config.yaml
n_layer: 11
d_model: 64
n_head: 1
n_kv_head: 1
head_dim: 64
d_mlp: 192
vocab_size: 2048
activation: "swiglu"
norm: "rmsnorm"
norm_place: "pre"
norm_eps: 1e-06
positions: "rope"
rope_base: 10000.0
rope_fraction: 1.0
qk_norm: false
attn_scale: 0.125
bias: "none"
tie_embeddings: false
parallel_block: false
init: "normal"
init_std_qkv: 0.078
init_std_o: 0.0
init_std_up: 0.078
init_std_down: 0.0
optimizer: "soap_variant"
lr: 0.00771
lr_mult_up: 0.834
beta1: 0.95
beta2: 0.99
lr_head: 0.00965
grad_clip: 0.5
warmup_steps: 200
schedule: "wsd"
decay_fraction: 0.568
decay_shape: "linear"
final_lr_fraction: 0.0
batch_tokens: 32768
seq_len: 512
doc_mask: true
train_tokens: 99990000
steps: 3052
dataset: "wikipedia_en"
Each number is 128 + 32 x the weight over its row's rms, rounded and kept within 0 to 255. Layers, rows and columns count from 0. Numbers have three digits each. The size before them is the row's rms in percent of the matrix's.

# down: layer 4 MLP down (transposed), 192x64, rms 0.245, rows 160-190, columns 0-63
# gate: layer 4 MLP gate, 192x64, rms 0.246, rows 161-191, columns 0-63
# up: layer 4 MLP up, 192x64, rms 0.238, rows 161-191, columns 0-63
down160 094:135161154104123134159085143187111063159106163069124082128140161168094115110086173071146184148135111177115136120120108084168122105097125130151085055155124151171115132127067176127091136105144156
gate161 091:076182117148159130160112142177132164166091184112126161169125146153114141150110136127132152159175175092066115137181159156160098071114164162079149131146105096200155145148123130114134124113198168
up161 092:135075172134102165136102092062111140141143069095116114178165137129135092143109121122131134098136091108153128153102117062110121123167109119176124146077144165199209162189151153101089133114149089
down161 095:099132133123131129206052172165091172148148137119174139136140119105061181125180148116115150123131200094150092150142140165146127133097159139140092156157162115135061094124160097099149141165106180
gate162 094:149151162137089120121138133086175094110148087071117174081111101178142117112116183184091116124102121118106169152090154150148064132163158147123157115088130076107165066076178101096119094165133157
up162 108:128112193152118099132127043130200111117158138095096101119139150203082145118100145125187137122156163124134105108121149151160155125065136104161090144201133122105145120168130169167130113069103100
down162 106:160136155130122155051078142104139075102123107148088142143093163090107088154145159113139159129172172092122120092071139128145131081130077065135137077169172068146150082089148150169091152124136142
gate163 104:196145148165132111137116193129109130136151192125117149184107145125165206051113078151137119144130120139172096101132165090165177162156141195121115104124133108119155118145110162112179174100123103
up163 100:074098178184175036121139103106150114192114128077137146134108157158109140137103100194140096139093122138096138098098096167224136130134125141125105123148076129087092121152117093110122138110151120
down163 104:138116137087144127114144162150100184095142089099090240126115144150092099129100148130144090117127180082112129158120160150056164182132099128127113145140130109099126162082150085204153132136095148
gate164 110:083180109149186146128126055102081107115154139082132099184089123126134130114084124161159169179077082160057091131108118131116130092118126128085153133134122148127170143131116142138048133152189111
up164 102:116116144156088094117079141142112110130150143121113136212193108141172148205097096119116157135125127120076122102055120134123123099124091125168099097100093147150128148151163065130057185085124123
down164 106:160107168140147177139070188142106125092161130144114139096086135089108096090084119154099140134129149117123184128084146093120111115104108081109185167129156131080180132160133147190169145195095072
gate165 092:102169088154135143152135107180125117180131094106102146069089182140119163135107142169167065090059146120119154085173109129166094128134142204119106116166191135097128128171080124106156110101126109
up165 090:154140148090066107218094108087134124092169143097080097111137110087091126090121151147081096077159102112121113090121162171157096131153107063104138134098181124114146105121176081146095125128104171
down165 099:099178088180116133134117143180121086083102141072134112135096133185151113133103176086134106182052160123105113180117165139190181110088121140107122106146094185097150102127087178117139141122142143
gate166 090:152142139113106179137146139069190182122156109063127159131128191113088107129128114114146154207132120122094104146140092183150115113173153067067117141190104114125123132046099139129123125125121117
up166 101:171102169158098115150172087105100140159124166166115154130154118082141128146161131126127165101104070120152142183090128098133089112167178188060161155172085103114161167105171145180135085131084124
down166 103:133160136110102128085103146166126124132089145116108151121086185148126113142100081100142090121059140115129121104171143179103197130130086044119136133200072141164110167190136094148144163162138125
gate167 087:100077129170153158153150107164107155138108109114126079179091163147142118088101116118119134145114090145144039163143137150161107186124097181131068137117190150147167146113117144067171072120100163
up167 092:155134158159089123150156082171121113131149146037193115133162137157144126076133148155158115149096143100126134128103077132161148098143093067099116186101134101202102138150108129048106088139138125
down167 088:201102127183158163117141164116129140120125090146124169137093097147128131158146169178159100134157118123091146136035111158073118098103126111129142141091082131113128064148101085187103112193167106
gate168 090:137106080155085180105081158097137161155160128148117129141156080118117216162089086100114081160115100100098127143114143172126062153094144118152135184111176130089126146130134158101129075158068153
up168 090:092096120136095218087110117156106130125092183165122159098115127114112147162075099130135114149153150084160097120119125122120093114105137147132133166045125186111161104167100202094124124161059146
down168 105:060116102142187155093132089141111135082106126205101117128162147138130079142163160139082131103121200106126168115083143094136212144106144116100133118106126145162132144094147146122087110118185063
gate169 096:149129089167085082151150093138112104052133144094162118116106101100072161113130136100101071154160129132101194188137057145106114114122114087201130118096158150119082104185110121136132101116141159
up169 104:111134108081074220099111124156105076110151169086072128120170127053142116162146151136080129075159129124120129122109138109110098115106176193120162139099152152139141157140148207141126142155102121
down169 094:150128121101161162138160147094117163132169127114176152170123138129147040168153102157164157128093121081135056143171102135110195114066119139072069085124171140124094150117156127111141107090162110
gate170 100:134168125204150134151128093103140162155146177159144109109050104161124145154122143102177148165095064146118113169065123080122131133121153192101098135128149060146130131089150136174176156160106150
up170 098:094156143180104053152091116171090126117173165102120183140093196106120129117124166128081085154107126099135091148152122134171130122118042132109112138164184120159158177144122120122168087129166090
down170 101:127104123103174171130203085132136133117136129081111106058176059151158118078136171095178080124137123099096069144152153144132169126111116103131136130106088112071156093160154151153179107133177133
gate171 108:066082132115114171078172099114105119159135125144168129105113169129140114092124069099075117147121132105181170155161116152097063142089142128055108095151154185138147143168133101158101157192111099
up171 099:059139134127086080163141086182112138155072120070092131144131149141071089133122130093201132151103123107132165098090135113153109178107131082097149126112117162154126085140115153139061119109116050
down171 101:158081101156100158098110071144138142111169158077176123134138156122151097184149107145093195166138134121134093113178070207166149123133140115186085140069103113148129125133129122117150149067118168
gate172 094:149158140103151100161112148124151164154097051134117147155144100142121066075130189116098102089126170101160160069124162150112149132105142090108097152121146079099076138096092072123211145125125163
up172 104:105063152117100141106085189131124119101108119161154101158129139138111168130095172112151148117091122096177082167137139062107143135160198153077128183209163124135142121076161170115119146118159103
down172 103:109158087112112130097154171147101118120136159173133096169087124116220163102176094193124157104128128132060135122094117145080142081128076102130105161124152162083184126115121126161071115164164135
gate173 099:139145166093135142156081147120130085113142189098109098159133171135152112146061160122097151119095136166098090119120089134097112182195096196166146165115079133054118146116123081117114112144147189
up173 088:146141128115047111120116133111122115136146065133157119149182133126108148082171163180127101104122098056150130123063150124105161116117107118101130136082121118092091155153118092104210173052102110
down173 094:101135086130119137139113156202111105078172133101196100181105173099087149149127122092109141077091147151136139084140147144105134125172134226149085152111127109078115112138125102117076107171152169
gate174 096:085146176069075103128142107118126123112122154152113132121095122105124086134179153131084173185093075148133212168145147085146170091119148168138153155139090120114159104146103090137148038140150142
up174 094:125145134140152150143075118141103128107077159142161094123121142129153152166166139096114173047080121080116078109168129154100082136167122076150155137167153107058132094130091115190167131145057134
down174 094:077108103127068126095144073087141127126141134159128132133121129136109148089172146083132148170061100141169165130151178134115104153112135081135112054095186186091075176128071101124100149127095110
gate175 105:107175127116124085167125090132141114163099133144172170122108101180133148130155139145165120113189128104066161121090109130078094097171098082149071066110175177126076137118162127162155061110151142
up175 108:152197128125130134146135132161122196159089100096076157167125152102151149138072126190193178066144089076095163128152135123176129129165165135120121089162126161172122126086169110146144158114132158
down175 113:105112139079163136183145134104138177075153201121127103099161079138093195170091138128120074106081161156136122199104153154093165107080138156082111170120122122116162148109088141115164150104123115
gate176 095:136162038127173152125139147142093105086146052068140165118098060106135134104156100121129099095159132145157113110206137166096079160134121111133139077112117129092152168144100097096105093150137162
up176 091:106123047148198094199124100180109092108144100103090166107072157144092126137151174114148102138107175103185119140119113151097133189127133108141146140116127124076157109135091175159136107091084158
down176 096:123086117126163123105107081135113188165127137165093160106141151137178063210111145123178109092159161107058107132098140173105149199124094110126097117116088138173087157106091097160103136122133121
gate177 097:107148093058120129145061139137107136073110072105143180126155078095158152180147129148137134130116062130155172087132103072108186132082130150109138156145122131112109182125147147074162149186107151
up177 106:129113165091111210104122085119216114110153162106139108116165113122147151153156166115113163071095138076150123186136131093184102089168143119157125126104104129067177134129110093161076163109134125
down177 106:119150089072161093139103147107066141065103157092067120138164082124141157140171111136107129112107104109166164121129097135100094156121139164109103155099126110089167178159052126087178181119111081
gate178 106:111113086120126141139119086106134095070169178176168167217121069105179186192082135179157142116079118111135123101129081171104113139118146094160122154128132162165113115120149149127161154128098138
up178 092:132137132106111085110142076122142157165126163125148119085081187136048081082143109157151109129095171166118172179160130049152118160114136163145148084082087159141163150155109107133099111118175098
down178 097:125128129147064117125117074097115068119107118129080084113147103111148168074121129076140122103138122127079148176171153174104068122149128082091161130105103121072076085131091134060131164162137084
gate179 105:168143185149116095152136128091168161156119114103129140136157088152163138080178177129069181069064097117166129128117170115140120121109164099124169138137101096104177150157062077111098184148135121
up179 098:134093164083120134140110092091146066078068085141119091126159121120104119137117160187088086081162118140162123093165149123126065139159059143137144087118079126119106097137069108085174090155146132
down179 097:082091094173130110173150108117128111075075166164166149110063123134115130075140115148108193087086100078104065058140126116114182141179123154126141138127107135102115154164138133093117119179153156
gate180 103:138149123152109073136153164120149119138092128119165089136106100084113148128184131100126136152055136123161159144113085139083132136136110136130067101222134140204156112139067199136105073125112138
up180 103:139079137106111148153121097092134169146180147093107116104173172126132120140120136158129079087212151141112139125123165162171117114059109103163179151060078106158127148103170059124140128101162095
down180 095:088165083110142137120039082137061115118143135149097155080136138152141123086089108057106156107098144141039097136146107147153091171088105094120105162138182154117145167088143124144153131143122134
gate181 089:162162154112147060167121131065178166086084171159135154076158151130151156168128095166158116159183111140124139119146159103132160163189124143102120087135124100129103062067075133131133115161120160
up181 095:189139111128186045106144129176145146153068171164088074176143149145121183146066103119150183098100113137133118152123079175110188174122133114131102120106148108106132127087139140141156118167138132
down181 097:071058123095127102132163112091150118110107119080173139154168125140154060077129094107110176157145177087147112193161100120079133117123129127136113127132106097112071109140176132084177146169093174
gate182 099:108128089090119129176137160139097116161115158085132106120148096134127071164167109113138189107126140144169128119210112100075136135166143107097167092082137075182216159130139163124144094161103155
up182 101:140157134111100153161118160130077187119134140214117102111168165093140181134155061188147087120141135128149149131154160115092102163130109181103135046138116160094078124141130124117125188136136171
down182 096:083109114118106132119159115113162155106120173144133088159157097133159162095090160100171122120188053097135108183137075142077153131117140173168135057140145107137167132122130115075153107183066158
gate183 083:126148121140124121123147072119081081115117123072146116080117152129178141106136082150172152166126094091129130135110100156029101139120126135138155157115025128084136140153087166162126068142152094
up183 094:098145157171160138119092147124123147102098117152158205182159165121072100152115174097144125075089128092157132110071111170136133102106126131147145058131190147104138127100206136083163169114137125
down183 098:120151198131154140187123139146162137112203131102169103076132095132088129117167132142151132152117077097183106120116148096099047125048134112163140087096119098087149140096085119136140141150132079
gate184 096:175097149095078172134088106156129121075102158132155107121119118104173162149178157108175177118099105144224114130086117113158139096107072186173087096119129144146102106101111175105118090115127150
up184 099:217141131102176158102119174157132159145156153148173102165138127051114137108154159121172177091098203160131125141154132124125099135164141137131118146165129087099120099137085120139187093180091086
down184 103:060120143106120134102090116030141121139134215096123134140128079157100124114154143057070113131119114146128115108121134107157149122118164157142112117159147150158068149228160147131104103124127122
gate185 099:137137131161187104160095146144173147128098154124133107102153181186178137083153169139134073095149107100100132091110147115117071089094132104173121188081153106107081126189108174186161145117123147
up185 092:131087117119127107126117153117058063095101199060147141104122123118149187123112143145155136170123164122153145105149070140147117136139106125198095164036086135149128122163117136074119092098143102
down185 095:086142114131106122117145147078153172099156091214148131166119133102131172126131054113103090122151175106127166176119124098174140141118125152103174063124118132082138169112132166147131075076108190
gate186 102:159100165163105096133133131124093130097095108201145139160201113144121102110167092133164119114132195069081069140143113125101091128123144151122123098076116148140091097097101202160109081120075142
up186 095:115075113134106095161158173095087109156171106165065129104127163111130153182170096153132118156103183134114076111138117162100119177108116119164151067147118104149091073138183106163152162097187153
down186 091:100117137094161139160164120137206147133112091101099105087143148092122138095135178131194155107126173177097137100100129152131098083160130155175122169160130172126150130117089183202155106193148095
gate187 093:164144159173190127146187145179168129132125121136098123107052118124072081138068117114131109103133047120086125138110139147085160171104104089159120169081147126180108142111136173124136141175119159
up187 088:108116155104091146160069129163094136066166135204162063144154127119068126132146088109084137125138168197145105195155148148167104095140070103166125169136115093139102140137123121121116149145144173
down187 091:129118135131095116115111115109172117160162115087110144159109151123102175149136204157124095116150156102174111058152153092064031082134104130143100100136153096062125147119076103131123098151155089
gate188 097:129162137102134145143103127091135148143204184179154097143137139111157093166154106118136101139115102120088096142132210110159129090125111179135173080143108063071148205153137092098135089147108157
up188 089:112137102132146103148143155120085176172177124183110118134119149124137090145147157089178134082136114100168118150114183131174154108163069181138139169201115092118148170115103105094120108124122032
down188 099:108084065138136098147135131149166141156146106174090104118099202129086122110116203147137152049115136137179130160148086082121152187107128116099119147210141155168146134151156153088107125147128108
gate189 107:117171051170127083184093127109121152133135117126117175144131099112140044160141141133154121107097183084126128129129112195113063094112155125122106094131148100139097141089140159049142067123124096
up189 100:156135154162124173090097082138108090204092130098092117157164141100126169090124104166122113134113102159167173152134146169149164102151169173162136154217100160183127120095102113155166166101122153
down189 106:127195158133121081079113140111122143144173149167129168143125120132145129107084080131131145111107165094160110072110156183159089143094069130189119130105210099158122129151063090065117138145122146
gate190 098:123195130080099109171077173145077115070144159137160089146071128180128196122126114152139140121189125179143091122150137146140132104108129152147118114110077160106089093135128115122195116175144076
up190 101:131145129125090207125129153123130127163104139125113175175115134077127175176122160161167125078114140064112124221081110122110128062150157104151161143167174107107099166154173138130130176120151127
down190 105:187075134100162077216128115123163140140133147100144132074130087143146124151144149104148142134150089161092180073115177103147138101103113142080149114136110149147177118064102159131057176118142106
gate191 095:160144170121041110192101116095124051108191112158047151144106116120130153138091170097102091072119120128127128121103145131080116070095140079153147108148129113157148099148134114117133082116164132
up191 098:243149139181117127133116150105137089149132088097101148089113100137177161111142151092113134175138152100080160090192108170116171079112080120127157135128108049118147113164101123128135130157147125